From a checkpoint of a small transformer trained on Wikipedia.
Size: 22 layers, width 128, 4 heads of 32, 4.61M parameters.
Training: 210M tokens, 4602 steps.
Each number is 128 + 32 x the weight over its row's rms, rounded and kept within 0 to 255. Layers, rows and columns count from 0. The size above them is the row's rms in percent of the matrix's.

# layer 8 MLP up, 512x128, rms 0.332, rows 451-461, columns 0-127
size [114 114 112 111  96  99 109 103  76  98 102]
[[120  89 149 120 167 117 117 109 131  89 165  94 162 123 120 134 157 160 102 106 128  94 157  68 103 152 140  93 156 199 188  67 181 141 112  99 147  73  64  97  59 147 151 125 119 133 116 127 154 148 146 148 114 125  98 170 144 119  96 180 191 122 149 147 157 130 149 113 111 161 149 190 149 158 160  98  67 130 132 101 175 173 120 182 166 114 117 180 107 123 123 121 129 144 125 162  44  84 107 162 146 116 119 129 124 187 124 115 104 102  97  88 133 148 140 157 143 108 139  72 101  24 136  96 122 126 123 122]
 [ 61  86 156 108  90 100 115 137 148 131 183 124 146  94 115 170  99 174 113 185 135 114 121  50 169  80 167 103  59 118 139 136  76 115 114 139 161 131 126 173 119  98 143 154  79 116 111  98 120  81 142 157 103 157 106 125 164 135  83 135 135 124 126 115 165 160 132  94 215  97 140  89 123 149 137 128  82  89 127  63  97 208 118  86 154 141 120 146 120 131  84 121 114 185 101 131 145 126 137 128 144 167 116 143 179 108 143 154 123 111 102 112 121 130 188 231 104 139 126 136 116 123  86 147 174 184 119 139]
 [155 142 155 118 214 115  86 103 155 160 158 171  33 107 100 125 135 106 108 139 145 110 124 125 162 142  71 106 122 151 124 109 173 129 126 129  89  43 115 152 141 149  94  84  68 130  87 115 168 134 109 128  97 163  95 132  86 159 116 105 132  95 125 119 123 152 141 143 119 149  91 180 115  68 169 159  90 112 163 132 116 100 157  74 146 162 134 168 120 140 114  98 151 133 134  75 141 138 129 131 116  70 102 114 157 144 156 112 196  82  88 116 121 195 126 174 170  95 135  67 114  88  70  66 132 145 112 155]
 [160 146 146 144 121 145 120  97 123 116 118 138 120 136  68 171 194 110 141 143 126 172 106 178 124 191 104 159 144 142 148 106 151 141 105 173  84 146 144 172 185 100 128 126 141 144 142 167 130 149 150 162 139 117 105 146 137 103 197 133 108 149 114 174 105 160 127 115 152 135 137 169 103  72 111 124 176 139 144 134  83 121 109  96  35  65  97 140  65 148 169 132 142  99 161 114 147 109  45 147 111  36 195 138 169  80  82 169  99 112  89 139 150 140 158  87  99 107  96 111  80 153 125 148 122 164 156 122]
 [ 83  96 128 129 103 121 157 124 144 132 133 133 111 156 177 140 112 137 120 158  72  81  95  89 153 191 143 111 182 106  77 149 168  77 181 111 111 139 131 138 123  95 138 109 179 101 119 107 130  88 166 122  85 132 148  98 180 156 122 119  81 131  96 123 141 133 144 119 129 122 100  93  92  99 129 145 149 171 171  67 194  91 110 111 120 143 178 108 174 117 102 128  83 146 112 113 176 124 112 123 183 127 163  71 111 158 161 151 104 162 192 154  65 104 212 160  92  64 110  92 162  78 143 117 144 164 120  79]
 [161 118  68 163 185 115  91 154 109 175 131 116 151 124  95 130 163 174 165 122 122 129 159 113 137 127 130 104 154 115 119 178 144 131 120  98 102  73 132 111 177 104 156 186 130  90 112  53  86 110  97 160 106 136 102  60 135 206 161 227 132 126 198 118 132 122 140 154 108  88 119 131  78 129 162 132  85 108 159 160 177 115 151  95 134 165 114  85 113  87 108 138 129 115 145 103 128 126 140 152 152 125 110 177 157 121  63 104  55 110 101 121 170 170  94 117 146  61 135 131 120 117 155  93 143 124 174  93]
 [134 147 115 140 163  90 116 110 143 179 137  95 169 152 171 139 137 137 160 155  71  73 158  90 115 107 118 179 138 109 124  85 114 109 146 129 171 175 118 152  65 159 137 135 164 129  99 181 137 144 102 140 109 134 111 132 107 198 128  89 107  83 115 114  89 178  48 133 133 174  91 145  79 169 136  79 182 127 100 127  74 121 147 169 113 175  94 102 121 108 119 122 100  84 159 146 118 103 206 110 169 107 141 120 122 167  81 208  98 139  83 126 100 133 174 164 119 120  90 108 116 127 131 173 199 133  94 141]
 [149 139 124 156 161  90 148 124 117 168 107 166 134 117 171 153 122 104 153 200 104 145 145  90 137 142 126 120 161 130 119 124 154 179  95 116 110 109  94 194 155 108  77 119 102 102 169 108 132 117 147 129 137 115 105  70 126 170  71 113  91 111 115  96 105 160 177 120 122 155 122 185 143 115 170  95 114 139 147  82 103 105  93  35 128 150 144 145 136 112  63 151 126  95 159 134 134 205 112 105 189  79 130  83 114 139 171 169 172 212 115 133 154  69 124 123  86 160  78  90 110 119 184 104 106 176 120 136]
 [123 142 151  92 151 130 157 143 140 167 114 126  96  98 166 138 143 187 137 120 100 144 131 130 161 138 115 125 112  69 167  99 100 164 103 140 107  79 154 126  66 205 122 142  90 172 153 114 128 170 196  84 134 195 137 133 104 162 143 111 139  88 115 109 133 129 117  67 114 136 131 158 117  49  94 124 184 114 127 141 136 125 143  87 135 116 166 153 203 155 149 119 153 159 160 130 151  85 143 122 197 174 142 203 106 158 163 144 174  81  81 108 153 157 126 155  90 113  79  75 131 116 105 118  80  86 175  98]
 [152 162 115 160 160 136  96 175  62  90 110 109 139 138  69  94 130 112  75 124 173 110 149 144 134 150 118 151 128 136 146 145 155 133 144 135  59 141 156 153  60 139 167  88 107  97 123  95  99 131 158  88 104 135 157 179 115 183 115  85 107 175 112  95 189 178  56 150 140 137 191 131 125 144 109 105 156 127  99 101 123 155 159 110  81 145  88 124 110  89  74 130 122 159 148  84 107 173 136  61 170 158 100 116  88 138  83 127 191  99 129 142  82 146 175 105 131 131 126 188  83 144 142 180 169 107 143 153]
 [143 112 144  92 124 105 114 122 153  92 155 164  86 154  92 176 150 100 110 149 139 136 130 132 142 102 175 109 173 165 167  82 155 186 131 174 113 173 159 138  85 121 109  99 121 128 154  43 115 174 138 106 120 138 116 133 104  69 161 146 143 166  67 186 111 134 110 114 123 155 183 114 134 120 178 133  89  77 174 105   2 107 151 147 123  94 110 142 110 108 114 150 119 162 164  91 120 174 111 119  75 137 173 156 151 166 102  83  90 131 112  88 182 155 149  94 143 121  89 125  92 136 125 121 167  79 144 141]]